{
  "n_layer": 10,
  "d_model": 192,
  "n_head": 3,
  "n_kv_head": 1,
  "head_dim": 64,
  "d_mlp": 512,
  "vocab_size": 1024,
  "activation": "swiglu",
  "norm": "rmsnorm",
  "norm_place": "out",
  "norm_eps": 1e-05,
  "positions": "rope",
  "rope_base": 10000.0,
  "rope_fraction": 1.0,
  "qk_norm": true,
  "attn_scale": 0.125,
  "bias": "none",
  "tie_embeddings": false,
  "parallel_block": false,
  "init": "normal",
  "init_std_qkv": 0.0387,
  "init_std_o": 0.00866,
  "init_std_up": 0.0387,
  "init_std_down": 0.00531,
  "optimizer": "soap_variant",
  "lr": 0.00662,
  "lr_mult_up": 1.15,
  "beta1": 0.95,
  "beta2": 0.98,
  "lr_head": 0.00668,
  "warmup_steps": 100,
  "schedule": "wsd",
  "decay_fraction": 0.657,
  "decay_shape": "sqrt",
  "final_lr_fraction": 0.1,
  "batch_tokens": 32768,
  "seq_len": 512,
  "doc_mask": false,
  "z_loss": 0.0001,
  "train_tokens": 138400000,
  "steps": 4224,
  "dataset": "wikipedia_en"
}
Each number is 200 + 40 x the weight over its row's rms, rounded and kept within 0 to 999. Layers, rows and columns count from 0. The size before them is the row's rms in percent of the matrix's.

# layer 7 attention value, 64x192, rms 0.234, rows 12-48, columns 96-143
109,192,154,176,160,160,161,179,160,230,121,273,224,190,210,206,257,214,114,145,195,225,136,294,254,267,183,157,216,194,184,207,213,173,201,185,199,243,202,156,274,168,212,206,219,176,223,257,241
097,117,259,224,247,198,267,168,235,263,189,216,173,188,175,283,184,200,290,223,187,127,191,138,167,275,192,207,172,147,200,211,200,227,148,199,204,204,186,234,218,238,216,226,223,192,127,181,194
100,186,160,229,271,144,224,199,203,157,100,178,104,226,179,188,136,273,199,155,218,133,276,235,152,241,233,190,185,269,133,195,234,222,183,280,190,254,273,168,270,207,216,209,209,209,187,142,305
095,138,150,173,309,185,143,160,186,217,160,194,156,214,225,176,198,181,227,148,168,161,228,302,187,105,231,170,185,247,208,218,158,281,202,192,230,154,160,259,204,179,158,203,225,259,165,198,189
108,199,240,173,213,158,246,170,213,183,170,167,172,177,169,160,175,239,175,157,215,299,251,302,186,193,151,227,182,158,189,256,215,205,235,197,207,200,186,237,178,243,199,176,210,274,285,234,219
097,237,201,289,235,158,179,158,180,222,229,200,287,291,165,157,157,250,191,254,249,268,230,201,187,141,194,171,211,228,209,172,182,226,291,202,242,213,227,230,186,203,195,215,215,162,156,116,210
097,248,186,170,268,186,187,189,124,194,210,217,138,162,219,240,271,171,224,254,179,170,194,264,169,158,232,210,146,272,164,223,220,152,144,198,184,183,213,172,234,240,162,167,284,222,191,193,116
103,148,107,171,137,311,198,204,240,144,135,163,182,107,227,158,179,213,220,214,214,258,213,185,139,104,127,177,152,197,218,273,161,198,195,176,212,200,214,177,132,210,198,157,208,93,145,172,168
099,232,244,225,289,192,165,166,261,144,157,189,175,211,159,206,190,227,158,167,271,168,249,229,265,156,211,163,273,183,189,142,169,209,207,206,180,247,121,214,225,174,256,197,197,202,220,275,170
096,229,211,186,151,239,253,182,268,237,203,154,167,160,242,129,146,201,180,184,184,189,103,205,244,164,221,250,212,168,156,220,220,229,174,192,219,204,222,199,122,220,209,235,253,192,108,243,215
097,181,94,142,168,222,213,174,227,131,143,162,239,208,209,184,158,191,198,162,197,207,195,162,172,235,225,262,226,209,188,136,196,153,172,196,266,171,103,199,216,273,218,201,308,189,116,174,228
095,242,191,185,182,155,241,250,171,167,198,239,244,198,276,248,133,200,223,186,206,231,155,139,261,157,263,219,192,230,245,203,205,193,179,163,200,229,264,190,186,243,268,192,163,160,212,227,140
100,173,262,218,145,249,175,206,218,139,235,218,165,193,230,148,211,165,166,238,188,147,223,210,204,175,177,122,171,205,262,206,238,135,184,240,150,173,186,221,214,190,165,160,201,195,177,159,224
103,151,214,165,182,220,211,230,161,226,223,226,163,156,207,156,177,213,280,182,153,292,240,180,239,182,142,202,256,149,213,165,156,164,206,209,146,96,197,196,233,180,215,229,175,255,180,202,247
099,207,154,181,195,269,129,186,148,235,192,200,181,197,162,169,240,192,171,241,216,188,170,157,203,249,210,208,217,139,139,249,233,149,278,208,238,236,239,253,233,219,192,185,183,208,217,138,178
092,209,209,186,177,257,157,227,161,164,231,154,148,225,195,167,185,182,207,281,216,219,229,205,239,197,197,165,199,203,216,206,186,160,278,244,196,183,255,157,114,187,184,123,224,160,299,217,203
106,147,226,151,179,183,186,208,82,173,179,112,152,230,207,241,132,242,297,196,299,236,156,217,174,159,177,238,190,191,209,125,221,208,226,160,186,173,178,217,232,226,175,227,226,200,169,223,150
102,173,191,182,249,217,204,205,188,155,224,167,218,163,260,179,198,223,179,161,158,189,313,198,156,187,189,153,280,164,225,265,185,183,123,237,229,228,291,237,280,208,267,191,174,140,181,179,174
092,210,233,144,247,172,205,218,252,157,211,150,133,264,149,108,220,199,198,207,161,162,302,208,307,190,182,187,211,201,227,202,184,185,188,254,216,181,240,197,234,157,202,222,174,145,182,265,180
098,157,236,227,195,229,240,190,132,100,216,258,142,212,240,271,179,189,253,171,248,174,240,189,201,226,240,203,268,303,171,227,192,176,191,178,160,179,207,261,230,218,187,185,263,199,190,185,130
102,237,200,108,202,105,135,202,302,145,263,208,185,130,178,233,214,282,256,238,145,293,153,220,211,130,236,176,278,217,202,203,219,210,307,217,195,199,116,164,249,240,210,159,204,173,122,187,193
102,257,86,266,232,207,172,190,156,194,211,190,243,202,199,209,263,200,197,195,196,201,256,163,265,155,237,228,197,258,236,227,176,255,288,265,159,203,248,196,191,171,216,181,159,218,250,220,208
096,151,170,222,237,194,206,188,237,234,234,137,220,213,140,204,205,172,173,239,252,245,172,238,146,183,168,115,164,233,116,257,194,222,170,99,307,173,200,183,246,228,179,268,149,235,181,227,169
102,201,194,217,177,218,196,144,209,120,276,109,190,215,181,221,193,201,172,179,182,196,210,221,118,191,228,208,269,154,257,160,149,273,136,155,241,202,176,274,266,203,210,158,185,187,148,140,312
095,192,164,198,262,202,233,208,213,192,279,278,208,211,178,190,207,172,193,249,242,222,240,291,167,232,247,186,170,196,130,234,148,231,192,147,195,198,158,105,245,169,230,227,168,198,242,160,237
094,206,269,164,192,165,224,216,170,187,138,229,255,179,167,150,184,234,227,157,253,140,213,185,182,225,238,234,200,259,190,223,217,243,251,173,210,267,218,245,197,221,206,121,194,139,238,242,178
106,148,175,183,177,219,145,138,131,133,220,192,242,183,183,156,211,141,191,208,193,186,139,227,148,293,248,179,201,235,193,255,174,220,226,215,107,243,250,287,245,224,242,179,202,301,152,136,156
102,270,248,237,223,192,170,230,234,194,180,208,225,214,167,210,209,271,259,269,228,165,275,249,178,175,214,201,185,220,217,201,114,197,133,167,205,224,203,190,189,187,217,134,201,145,294,248,221
098,212,168,199,177,158,175,176,183,192,211,218,186,184,202,224,214,195,116,221,226,199,217,194,197,267,188,259,227,160,192,217,135,176,182,238,204,208,215,278,241,172,176,239,116,170,156,235,186
098,217,231,207,226,129,193,141,207,182,213,266,156,182,170,264,262,240,240,207,269,198,205,192,217,171,137,200,199,190,234,175,176,166,271,157,277,217,227,194,199,187,218,234,167,198,209,214,173
097,292,187,256,267,232,146,155,184,199,213,240,155,152,193,221,254,197,244,228,226,202,133,200,132,249,247,214,204,173,224,190,235,180,212,249,205,202,226,215,123,150,212,219,221,235,203,300,306
103,111,242,191,201,88,222,195,183,198,226,222,164,216,192,198,256,147,175,226,163,216,104,183,191,178,170,175,197,221,220,210,146,184,207,177,204,164,60,177,126,102,230,179,186,247,173,172,145
094,268,181,180,212,242,189,186,232,186,188,160,105,213,122,227,229,193,224,168,156,193,240,122,182,198,146,246,211,164,218,113,155,145,229,177,257,206,218,205,195,210,284,166,231,150,220,223,187
094,200,201,213,221,203,179,242,149,168,221,165,147,163,154,165,239,183,162,191,173,259,186,146,205,263,236,195,170,223,203,203,255,143,165,204,212,234,212,177,131,137,256,133,262,221,224,181,249
099,132,224,213,221,183,174,157,161,140,210,234,232,187,199,160,244,216,252,177,130,205,184,296,162,244,132,212,142,115,156,196,250,189,175,208,227,225,164,188,241,185,198,181,215,110,225,183,181
098,260,242,240,163,182,236,183,232,193,254,236,166,181,271,244,249,225,246,198,212,209,209,237,250,193,211,137,187,183,185,207,195,262,153,183,243,151,213,282,212,179,183,180,146,150,228,197,158
110,200,210,158,211,227,191,235,270,263,247,176,182,172,205,190,151,234,212,186,181,200,188,198,255,194,262,175,193,194,220,167,199,248,188,195,218,173,233,160,265,264,221,237,146,125,192,146,140
# layer 7 attention output (transposed), 192x192, rms 0.201, rows 12-47,76-111,140-175, columns 96-143
113,148,244,271,210,203,176,180,156,195,173,177,204,115,194,189,172,170,190,297,189,225,161,218,240,217,257,118,195,226,161,250,203,236,220,148,220,209,216,186,207,236,206,283,160,133,242,211,256
098,217,206,190,127,201,188,179,194,176,228,198,156,154,188,193,118,111,203,203,234,259,146,215,211,175,125,140,227,270,195,239,217,249,154,124,177,147,168,190,255,122,142,148,191,240,174,246,171
096,180,229,257,189,228,201,231,249,197,222,255,151,190,196,182,245,88,192,186,150,246,181,214,224,184,187,252,191,257,250,102,217,210,171,204,218,122,131,216,170,171,274,187,164,229,136,193,212
095,234,204,160,139,255,181,138,229,195,224,178,204,223,183,212,212,284,294,177,177,100,203,155,166,224,182,135,162,98,184,234,206,270,174,157,152,201,166,205,255,168,229,211,208,273,177,205,128
107,216,216,198,243,198,140,222,170,149,206,231,175,169,198,254,235,179,163,212,177,263,210,168,233,121,222,140,144,269,185,189,179,185,185,174,140,194,161,199,159,185,226,246,211,209,100,157,222
095,191,182,150,112,221,208,201,173,174,201,142,192,177,189,224,198,181,189,217,215,137,265,158,259,307,138,242,210,203,215,108,228,167,203,180,253,187,161,186,214,179,225,150,153,198,189,230,163
088,127,235,174,170,193,166,138,174,141,186,216,212,272,206,203,260,213,256,231,181,195,225,148,178,241,271,141,189,212,276,209,183,188,219,235,145,283,201,226,222,179,181,207,165,232,262,88,202
087,188,257,235,268,213,178,138,189,175,174,147,165,182,145,245,218,197,174,261,162,253,231,176,154,188,224,160,200,220,186,215,187,152,211,183,186,295,205,172,260,211,125,201,221,246,99,211,230
105,224,105,175,137,234,209,233,235,195,198,214,261,129,154,206,247,140,188,172,198,126,203,267,181,205,199,195,193,185,205,230,225,209,165,145,157,169,208,155,231,181,184,176,256,218,228,206,172
096,188,215,215,198,211,149,199,161,220,219,155,221,171,145,270,213,131,230,106,205,109,275,194,266,154,196,195,274,180,222,155,265,237,241,176,225,182,164,212,171,153,225,232,217,192,187,116,270
093,243,220,227,153,152,224,238,253,204,201,243,162,212,220,194,213,207,179,236,206,247,222,235,306,193,196,196,179,235,232,230,240,281,251,157,190,147,180,162,213,202,254,230,221,201,277,222,172
091,127,177,177,211,252,202,168,232,233,235,240,216,169,220,226,221,168,192,223,179,207,187,227,177,286,136,157,168,172,177,209,157,227,197,268,207,160,222,163,148,201,220,197,217,175,208,211,202
101,198,197,209,255,185,136,221,284,218,261,240,261,161,153,165,249,177,189,152,242,185,190,229,185,202,222,202,167,202,193,200,178,257,145,215,129,266,198,181,221,290,149,189,213,175,201,183,206
093,237,269,232,178,230,207,178,202,205,246,203,207,167,269,206,275,141,185,237,274,182,188,216,270,182,296,285,219,171,171,133,192,154,259,202,218,202,180,215,240,250,201,184,206,249,233,187,291
104,176,233,228,215,273,223,209,195,166,193,202,165,128,153,185,209,110,162,316,166,217,227,162,200,107,220,161,250,230,179,176,242,240,217,198,221,224,216,211,192,156,167,186,150,162,110,193,219
090,254,126,198,248,210,143,260,240,171,196,246,271,220,167,226,262,217,156,101,176,117,224,216,209,173,222,354,153,212,197,185,219,176,229,209,116,242,192,203,182,252,248,186,209,193,163,167,203
095,137,220,187,251,160,229,173,282,227,204,175,272,175,218,201,191,245,161,206,157,169,133,195,201,242,150,150,222,209,112,179,161,200,224,184,167,262,180,191,276,209,158,132,169,123,192,205,222
099,137,191,173,229,193,124,286,149,173,158,303,178,148,171,156,248,213,158,240,214,157,143,207,118,218,257,134,200,137,172,184,175,80,181,213,220,238,265,204,196,326,239,200,174,206,98,243,210
101,226,165,217,109,251,178,197,179,197,218,208,213,209,180,217,167,202,237,148,207,200,181,156,171,281,206,211,212,119,259,231,131,176,220,183,156,243,207,164,149,275,238,200,164,137,176,165,158
092,135,189,218,161,201,258,228,229,163,210,153,219,152,105,255,183,267,172,261,118,223,203,187,246,169,135,215,186,210,198,224,199,239,223,218,175,156,190,120,262,152,191,212,291,239,163,270,171
085,196,187,236,261,249,162,183,213,175,167,230,252,259,142,234,180,81,198,209,324,201,211,142,195,200,236,151,250,274,144,164,277,241,168,300,185,178,214,245,236,183,202,192,234,203,242,228,234
092,139,237,176,273,197,140,187,100,152,245,142,178,185,266,149,205,226,261,207,198,180,158,226,208,210,209,271,217,134,221,165,206,163,190,181,215,207,222,177,131,145,224,259,170,190,259,153,178
080,208,262,208,203,220,155,207,187,175,148,185,174,271,236,138,188,183,191,131,133,247,220,220,201,215,134,182,198,211,181,239,153,267,230,268,155,206,233,213,193,75,215,266,236,235,154,208,185
093,195,141,155,176,161,134,222,194,205,192,150,239,110,197,245,215,260,143,224,215,90,219,161,212,210,229,180,155,192,179,167,209,168,128,145,173,250,224,263,212,163,151,153,151,210,244,184,242
093,241,159,98,240,234,205,179,170,153,245,173,140,167,128,233,225,215,157,196,130,261,217,189,143,268,254,98,252,225,261,266,204,221,185,156,153,175,214,221,214,208,232,232,206,170,156,222,175
088,211,249,242,177,208,159,201,120,212,94,214,299,189,117,238,143,169,210,185,154,221,185,193,149,185,232,277,198,223,245,271,230,151,163,125,209,137,197,187,191,217,129,178,240,224,168,245,243
098,178,224,199,218,192,194,308,187,221,197,194,202,136,265,203,277,200,206,239,201,234,117,217,229,157,238,159,158,209,199,186,248,241,198,248,209,257,248,257,311,172,185,96,170,240,180,205,193
110,184,208,177,151,207,210,226,203,172,230,183,132,261,195,98,185,249,161,141,198,220,237,217,192,252,257,235,190,217,253,172,223,211,213,214,214,252,241,221,233,230,212,139,279,196,262,247,214
088,189,228,225,177,173,193,234,164,184,177,239,185,97,186,147,132,149,193,180,247,193,181,208,201,175,237,221,211,230,221,179,219,182,138,229,207,277,179,224,177,279,162,230,177,222,148,217,261
093,194,221,204,186,260,199,213,229,253,214,186,171,218,285,174,198,214,186,162,198,164,249,210,149,263,198,175,233,167,205,230,201,241,212,235,197,113,255,215,223,115,121,169,260,157,237,207,198
112,233,227,177,237,209,187,146,235,167,241,260,175,296,222,196,262,160,188,138,213,236,261,240,192,239,176,211,221,145,184,133,179,263,219,321,242,186,238,236,217,164,224,175,209,207,204,251,212
110,127,187,230,242,271,174,186,218,154,269,192,98,181,190,221,186,232,250,88,193,174,197,202,163,222,280,136,212,203,283,210,162,160,109,257,222,227,216,193,142,226,162,238,199,230,223,182,200
095,250,157,187,217,218,184,241,210,186,132,207,137,262,225,192,183,235,209,217,218,200,170,240,247,189,206,224,209,164,233,206,123,270,213,258,227,156,177,158,207,167,201,205,154,195,151,215,168
089,208,138,170,191,273,178,179,220,100,281,243,254,210,153,189,288,141,220,215,166,162,195,242,288,236,195,250,267,206,184,213,231,257,296,216,130,146,222,232,137,224,230,202,232,215,250,247,256
099,268,169,264,164,132,153,209,152,221,105,239,228,230,202,207,159,192,203,208,274,174,157,154,177,173,234,171,113,160,235,213,220,254,168,145,194,241,210,248,275,199,105,185,189,133,181,142,264
102,174,155,159,185,188,187,273,276,179,199,173,248,143,181,221,217,171,139,259,250,136,190,242,215,220,202,258,192,193,199,214,249,100,218,141,116,213,118,110,237,230,206,157,220,179,180,237,175
113,196,213,108,198,195,231,183,217,163,218,208,98,237,177,141,208,185,162,189,197,161,325,300,214,212,171,246,174,156,262,204,163,230,152,167,183,208,228,213,198,210,196,182,119,243,118,246,142
110,237,165,182,216,236,210,239,250,241,200,155,183,267,179,224,236,284,219,216,141,256,200,243,203,144,246,146,134,190,224,130,185,219,208,220,161,239,164,214,199,210,162,208,160,147,190,148,205
112,258,168,126,217,218,191,194,111,176,202,188,222,236,163,224,271,188,181,241,211,227,208,198,219,131,171,262,182,276,227,211,257,228,232,144,183,244,179,107,181,147,121,184,186,173,190,225,204
107,182,239,182,188,229,235,167,188,200,230,64,186,195,168,159,238,186,207,183,262,233,201,208,195,193,195,256,301,230,174,238,252,181,269,231,241,218,243,192,187,220,193,148,155,159,160,239,154
103,185,195,320,169,258,243,238,249,249,251,210,179,219,132,220,144,230,216,189,209,199,184,152,179,172,252,282,182,259,249,215,162,262,168,235,172,218,310,115,251,163,211,157,126,204,217,106,189
114,192,210,191,195,155,237,222,229,228,244,193,183,227,170,236,239,169,235,154,192,174,241,188,255,141,255,287,159,296,218,293,151,209,180,246,216,258,182,145,184,243,221,178,250,192,201,290,239
109,186,184,188,137,168,220,244,209,166,262,148,189,132,217,159,159,168,194,218,253,179,151,183,240,179,177,218,200,150,137,126,281,214,194,128,165,190,151,174,274,199,270,149,203,235,184,192,188
117,236,154,227,225,153,227,217,213,209,229,231,278,204,204,145,171,216,177,192,209,115,159,225,188,255,234,249,98,168,165,132,213,197,217,198,165,253,219,264,220,183,265,169,229,169,214,244,165
110,216,259,177,153,202,199,205,164,198,204,255,223,214,182,179,250,202,156,212,224,201,140,172,226,210,214,211,201,189,173,150,269,183,221,174,133,104,299,255,196,225,202,198,234,256,221,260,274
112,173,252,244,297,188,204,199,200,201,249,163,197,232,203,191,209,158,195,213,132,256,214,251,201,225,241,203,112,172,182,219,165,167,185,244,176,160,158,216,195,252,188,195,208,263,197,178,225
116,79,180,168,203,228,151,241,129,195,226,151,234,218,236,196,202,194,199,256,140,187,201,212,167,194,163,203,181,173,129,226,250,188,204,139,160,152,230,199,226,199,249,144,222,158,184,143,243
113,184,176,204,153,244,206,122,195,272,232,184,223,222,192,220,266,240,150,205,222,203,254,189,160,252,226,221,199,95,159,281,234,216,197,192,252,194,229,219,212,212,136,208,204,240,226,167,184
112,213,173,258,271,236,200,200,163,180,156,137,273,122,211,163,177,165,210,195,190,236,227,229,201,202,211,216,193,213,134,202,120,146,230,238,198,232,193,229,160,217,250,198,191,221,195,213,164
118,185,194,185,220,200,126,227,187,202,229,194,219,217,232,220,162,232,144,247,138,239,205,171,110,285,201,152,219,277,152,199,180,229,178,236,237,209,311,200,179,176,194,186,242,191,214,188,200
111,228,222,232,163,197,202,175,149,233,261,238,244,194,190,258,200,187,266,156,190,142,178,127,219,247,184,148,166,253,162,272,169,292,198,177,158,203,165,235,221,243,218,188,217,211,240,234,177
111,233,245,158,188,179,184,215,225,237,192,171,208,98,184,220,162,185,162,149,265,250,258,174,162,220,169,156,161,272,201,256,196,189,180,150,126,245,200,209,165,277,227,261,266,252,189,141,162
109,197,193,179,150,236,205,312,213,167,215,200,205,188,205,222,230,234,203,186,209,181,220,147,137,236,210,172,176,179,245,181,160,171,177,230,197,161,232,201,146,253,195,229,269,193,159,240,193
107,200,136,182,261,151,231,201,159,194,236,162,189,219,181,245,181,203,185,134,211,139,187,187,204,243,117,179,162,232,226,231,128,232,243,214,254,163,168,191,148,250,214,223,164,250,221,228,347
106,183,208,193,233,155,245,259,124,268,191,193,220,201,184,190,112,272,200,161,218,200,151,238,190,109,166,177,184,220,138,167,191,223,131,181,260,203,203,182,158,213,213,219,272,270,166,199,235
111,282,97,211,152,181,166,165,236,198,187,250,228,219,259,253,275,200,200,228,147,286,199,208,178,188,201,190,237,204,166,240,228,199,204,249,212,275,224,249,172,272,229,217,88,206,190,156,303
109,234,219,216,162,194,177,285,154,210,184,201,214,146,165,175,221,247,213,225,236,149,183,133,108,197,198,299,189,160,204,111,133,122,194,209,210,208,220,193,210,207,177,160,142,167,167,224,206
111,175,172,256,172,203,190,206,227,246,179,188,205,158,156,182,173,197,190,155,199,194,206,240,257,189,170,191,264,203,231,165,263,132,191,288,233,165,157,158,209,209,149,230,225,153,256,157,232
112,227,181,222,155,209,218,180,161,235,169,179,245,176,207,232,141,259,302,175,222,156,166,182,114,151,187,251,213,220,267,202,229,192,222,191,188,221,219,218,190,201,175,240,145,162,110,162,195
110,212,251,191,343,217,266,213,207,210,230,227,226,206,214,238,159,194,148,198,212,217,153,190,195,132,169,171,212,202,181,262,263,148,191,273,144,238,233,104,191,197,195,197,242,211,232,268,148
109,161,236,271,238,172,197,106,236,207,189,229,226,222,245,203,195,139,222,269,202,225,232,157,213,126,162,271,159,241,188,154,254,186,228,258,211,182,249,199,197,184,129,231,249,202,259,149,174
114,179,206,180,253,175,191,216,183,295,213,199,116,187,226,195,180,190,237,148,185,244,222,236,286,188,194,166,182,184,142,163,111,148,225,165,201,260,124,187,265,162,224,223,265,135,184,172,253
118,223,212,177,186,219,264,171,229,264,174,238,217,170,94,265,182,156,152,210,151,162,219,246,244,168,212,228,217,245,209,140,196,228,174,214,245,145,192,167,137,194,170,288,178,156,147,232,263
104,230,140,147,206,169,255,194,178,201,223,243,143,213,195,198,182,197,119,260,223,256,223,170,192,231,167,169,181,198,208,306,234,221,219,252,152,235,245,145,222,210,112,199,198,261,197,198,215
111,201,177,167,186,248,209,195,266,193,151,214,234,237,186,152,173,147,258,191,203,212,242,207,98,173,219,136,272,211,251,175,189,186,215,176,236,300,248,186,167,192,287,214,230,120,144,137,118
114,169,191,187,201,196,167,219,137,165,170,179,271,178,160,208,209,137,151,232,246,200,185,185,249,191,280,221,230,187,188,165,162,261,123,213,199,221,234,250,263,138,297,249,164,142,195,151,199
106,236,219,247,171,210,190,292,199,214,143,148,132,240,143,217,249,218,167,166,198,283,205,185,227,142,182,205,177,254,223,185,167,178,221,161,208,189,192,258,187,162,196,187,164,285,175,192,188
103,299,210,236,179,144,250,226,221,181,156,228,203,236,204,186,292,151,198,221,250,201,227,208,206,198,189,206,179,218,161,183,243,183,268,187,180,144,248,237,264,161,208,205,176,159,128,164,225
107,172,218,190,235,176,173,234,183,177,216,187,249,168,236,252,166,230,202,169,217,215,202,175,177,136,210,184,221,153,229,215,167,193,128,140,160,211,207,218,199,216,138,175,266,258,209,153,206
112,107,196,216,221,185,214,160,230,260,120,232,205,133,259,198,172,229,200,240,144,246,147,201,225,186,181,174,163,197,271,152,167,241,204,183,234,168,201,147,169,202,222,237,169,186,159,192,104
115,244,194,173,208,234,177,168,266,161,213,182,214,220,241,211,183,146,136,277,167,203,290,182,220,193,203,227,220,217,198,130,201,215,235,237,235,196,138,200,167,187,207,161,204,255,198,220,208
109,173,239,186,207,268,176,197,149,194,169,236,267,208,242,160,220,192,188,188,179,203,220,168,149,208,194,214,185,313,237,80,149,200,268,224,184,161,198,191,202,203,203,166,256,272,198,196,208
096,264,224,195,187,221,223,203,244,191,237,184,244,313,177,243,210,283,211,204,142,233,263,160,151,172,236,154,210,185,258,156,208,178,221,249,219,134,165,181,204,268,173,190,193,237,226,198,182
092,188,184,178,173,130,192,181,239,153,161,235,237,179,230,179,154,243,249,250,190,217,239,181,160,218,211,270,194,174,236,149,145,216,209,250,184,248,203,151,232,219,235,177,125,207,260,183,244
098,206,140,190,245,145,163,209,250,220,207,187,282,239,135,185,195,276,238,218,143,266,180,221,245,254,246,124,156,148,194,165,213,257,196,106,202,211,210,161,188,282,181,116,201,226,191,177,193
090,209,174,251,189,142,139,219,206,130,149,238,191,233,185,192,239,271,268,198,196,263,234,211,215,164,156,166,151,266,207,236,156,138,126,238,236,140,196,158,175,188,154,218,188,287,168,209,238
097,177,187,206,139,184,218,257,255,278,212,211,193,122,229,272,214,277,196,261,153,154,214,241,167,160,178,260,121,211,194,202,131,165,205,183,224,167,194,174,227,195,163,208,261,209,183,233,171
084,163,191,302,215,190,189,199,249,223,144,174,145,226,280,222,242,265,175,160,257,228,229,225,180,137,214,158,189,137,244,192,212,287,181,215,173,251,227,249,183,203,157,222,223,286,205,231,212
081,155,266,142,195,193,203,255,231,245,186,284,195,190,198,210,157,227,190,245,196,232,204,199,174,180,187,205,226,165,211,173,192,280,172,225,274,227,220,216,191,194,138,208,190,199,196,233,204
085,201,174,224,211,188,272,288,159,202,304,221,177,204,220,211,119,257,163,234,253,182,116,221,248,183,194,193,242,173,148,162,165,256,194,198,194,186,186,95,243,169,273,198,201,248,228,239,215
093,245,225,188,217,154,134,173,240,228,246,259,169,197,163,212,251,183,245,195,150,189,223,146,147,220,178,246,161,231,213,208,153,154,201,219,277,230,160,214,198,179,167,215,210,149,206,135,236
091,154,234,213,197,186,237,209,196,220,172,296,234,228,208,130,253,211,170,152,243,184,152,183,226,179,166,223,234,210,200,137,188,163,208,209,167,168,183,259,252,124,198,201,225,145,187,245,155
092,196,152,192,191,168,179,105,176,122,227,184,178,200,214,208,153,165,189,203,222,216,240,198,175,235,211,270,202,167,231,167,131,108,200,226,213,203,236,261,180,169,180,205,145,213,115,256,241
092,219,178,208,210,172,178,279,211,175,224,192,172,233,192,213,166,168,203,217,171,167,190,152,209,208,171,120,206,222,166,175,325,226,194,152,161,260,163,206,255,173,222,165,249,158,223,164,253
085,234,202,151,159,175,181,210,131,233,141,203,175,232,168,210,136,202,120,182,193,191,144,206,188,242,187,143,204,192,154,202,222,189,181,211,234,281,259,215,243,145,236,201,228,213,188,223,223
092,199,239,158,203,142,206,294,191,203,192,170,176,195,104,168,188,275,231,146,153,87,263,246,235,149,200,153,177,160,191,208,289,267,167,273,227,255,173,185,158,225,260,167,176,201,150,203,213
089,240,166,197,186,209,237,151,209,167,151,236,230,179,182,231,240,259,186,168,183,251,190,222,265,196,240,209,152,197,231,154,237,190,181,157,211,170,129,259,235,186,343,159,196,243,185,234,189
082,133,217,172,138,187,177,207,185,201,198,189,116,202,184,254,232,217,238,164,139,180,215,250,235,171,235,104,274,117,108,251,188,235,224,185,236,150,189,152,204,160,254,259,175,269,185,207,201
095,223,209,198,206,158,207,182,251,223,215,326,200,194,214,215,196,142,140,162,197,227,216,264,179,125,314,137,223,205,262,274,230,245,153,184,242,155,151,206,174,130,215,176,172,237,175,201,179
095,268,162,259,111,139,235,166,291,240,205,239,227,190,269,220,190,148,213,141,260,208,172,179,213,132,278,167,248,220,227,220,256,228,213,167,161,277,229,117,174,199,130,119,252,152,234,188,176
085,249,169,218,135,185,154,206,226,228,256,219,172,234,200,169,191,180,206,167,190,199,270,200,205,213,203,220,201,198,89,246,169,232,230,129,196,190,207,206,268,200,229,248,201,240,266,193,203
092,208,247,131,199,150,231,185,185,235,163,219,155,104,200,210,162,230,290,143,308,171,190,219,148,192,241,215,197,130,218,252,113,187,177,218,222,205,188,254,172,158,270,256,225,194,180,188,182
093,195,239,234,190,210,193,253,218,176,217,220,149,209,165,197,275,267,241,227,202,145,274,256,178,210,224,231,152,204,240,161,164,208,189,231,195,156,205,204,213,223,216,237,224,223,180,223,143
093,229,229,172,161,142,240,144,201,171,155,263,197,167,186,226,267,151,110,136,189,241,242,198,209,182,173,143,296,209,174,269,256,164,186,253,194,247,255,270,144,243,195,265,256,196,178,167,172
088,221,208,187,195,232,210,242,235,184,154,176,114,177,179,272,199,288,236,208,187,219,277,166,160,215,138,224,207,158,181,144,80,192,198,212,258,106,105,203,209,174,245,139,138,171,216,189,145
100,223,146,237,176,227,209,198,199,233,158,188,183,191,185,146,209,201,180,186,188,210,160,251,155,216,259,265,253,122,214,178,161,150,220,244,184,227,206,234,209,209,213,163,170,153,213,236,115
096,153,277,128,153,204,209,163,208,188,237,161,240,234,232,205,163,261,246,132,264,142,252,152,197,163,194,190,227,139,209,114,193,247,252,232,213,254,147,207,136,210,196,139,145,229,245,223,223
083,185,143,202,185,168,176,168,197,207,213,187,257,174,254,177,186,271,196,270,145,209,154,187,202,165,123,150,223,240,181,165,242,236,208,149,189,204,165,151,170,220,270,240,211,239,251,143,130
090,145,197,246,188,213,174,164,178,118,225,130,147,162,219,232,193,178,238,242,220,156,281,198,210,250,177,197,227,165,165,252,159,122,219,230,262,149,109,217,194,244,187,242,204,205,193,123,231
095,194,198,174,289,188,158,237,256,134,186,209,268,178,148,278,270,162,243,177,209,219,136,198,161,209,152,224,156,258,240,191,165,194,210,196,184,129,213,182,163,187,213,185,151,214,119,169,175
096,157,113,186,161,264,204,143,191,214,246,120,176,255,184,254,269,208,172,202,226,155,265,224,275,211,190,185,302,164,154,203,230,234,240,238,185,200,200,207,146,225,172,208,166,233,305,192,233
079,273,167,213,218,181,234,239,195,186,199,221,160,183,161,155,172,237,189,114,189,207,158,200,125,171,199,201,120,195,196,174,300,149,256,127,128,257,107,176,152,218,220,204,186,226,192,163,158
088,205,115,262,209,177,242,149,211,207,195,148,217,168,244,117,118,188,105,164,291,171,148,183,281,162,200,193,200,218,190,238,217,165,248,149,211,108,170,192,229,178,207,230,214,172,211,240,196
099,206,245,223,203,217,128,117,172,210,151,195,234,228,183,170,217,197,287,224,150,252,216,136,138,135,173,264,196,166,224,126,198,233,198,256,183,218,194,208,205,123,259,183,204,179,190,289,118
082,164,231,206,148,183,211,153,211,201,167,319,184,209,144,213,175,183,148,230,233,143,199,149,245,200,275,180,212,284,231,224,231,202,192,214,261,217,147,173,149,220,172,209,158,205,244,260,82
092,188,249,184,205,181,248,209,217,185,204,215,147,206,212,253,184,282,215,218,162,250,248,189,93,152,214,260,146,196,166,207,223,212,179,224,181,223,157,216,275,205,172,222,175,139,210,216,192
086,173,250,175,252,168,249,193,234,237,222,209,195,193,151,263,283,212,223,154,228,156,234,238,232,264,183,190,258,204,141,223,178,199,175,197,179,167,181,199,217,260,256,148,262,221,154,225,165
092,261,164,155,242,254,201,146,228,204,138,204,186,221,217,281,207,149,166,232,256,185,174,206,266,243,162,178,230,186,249,201,260,250,163,139,171,89,230,251,207,203,236,201,165,168,228,152,208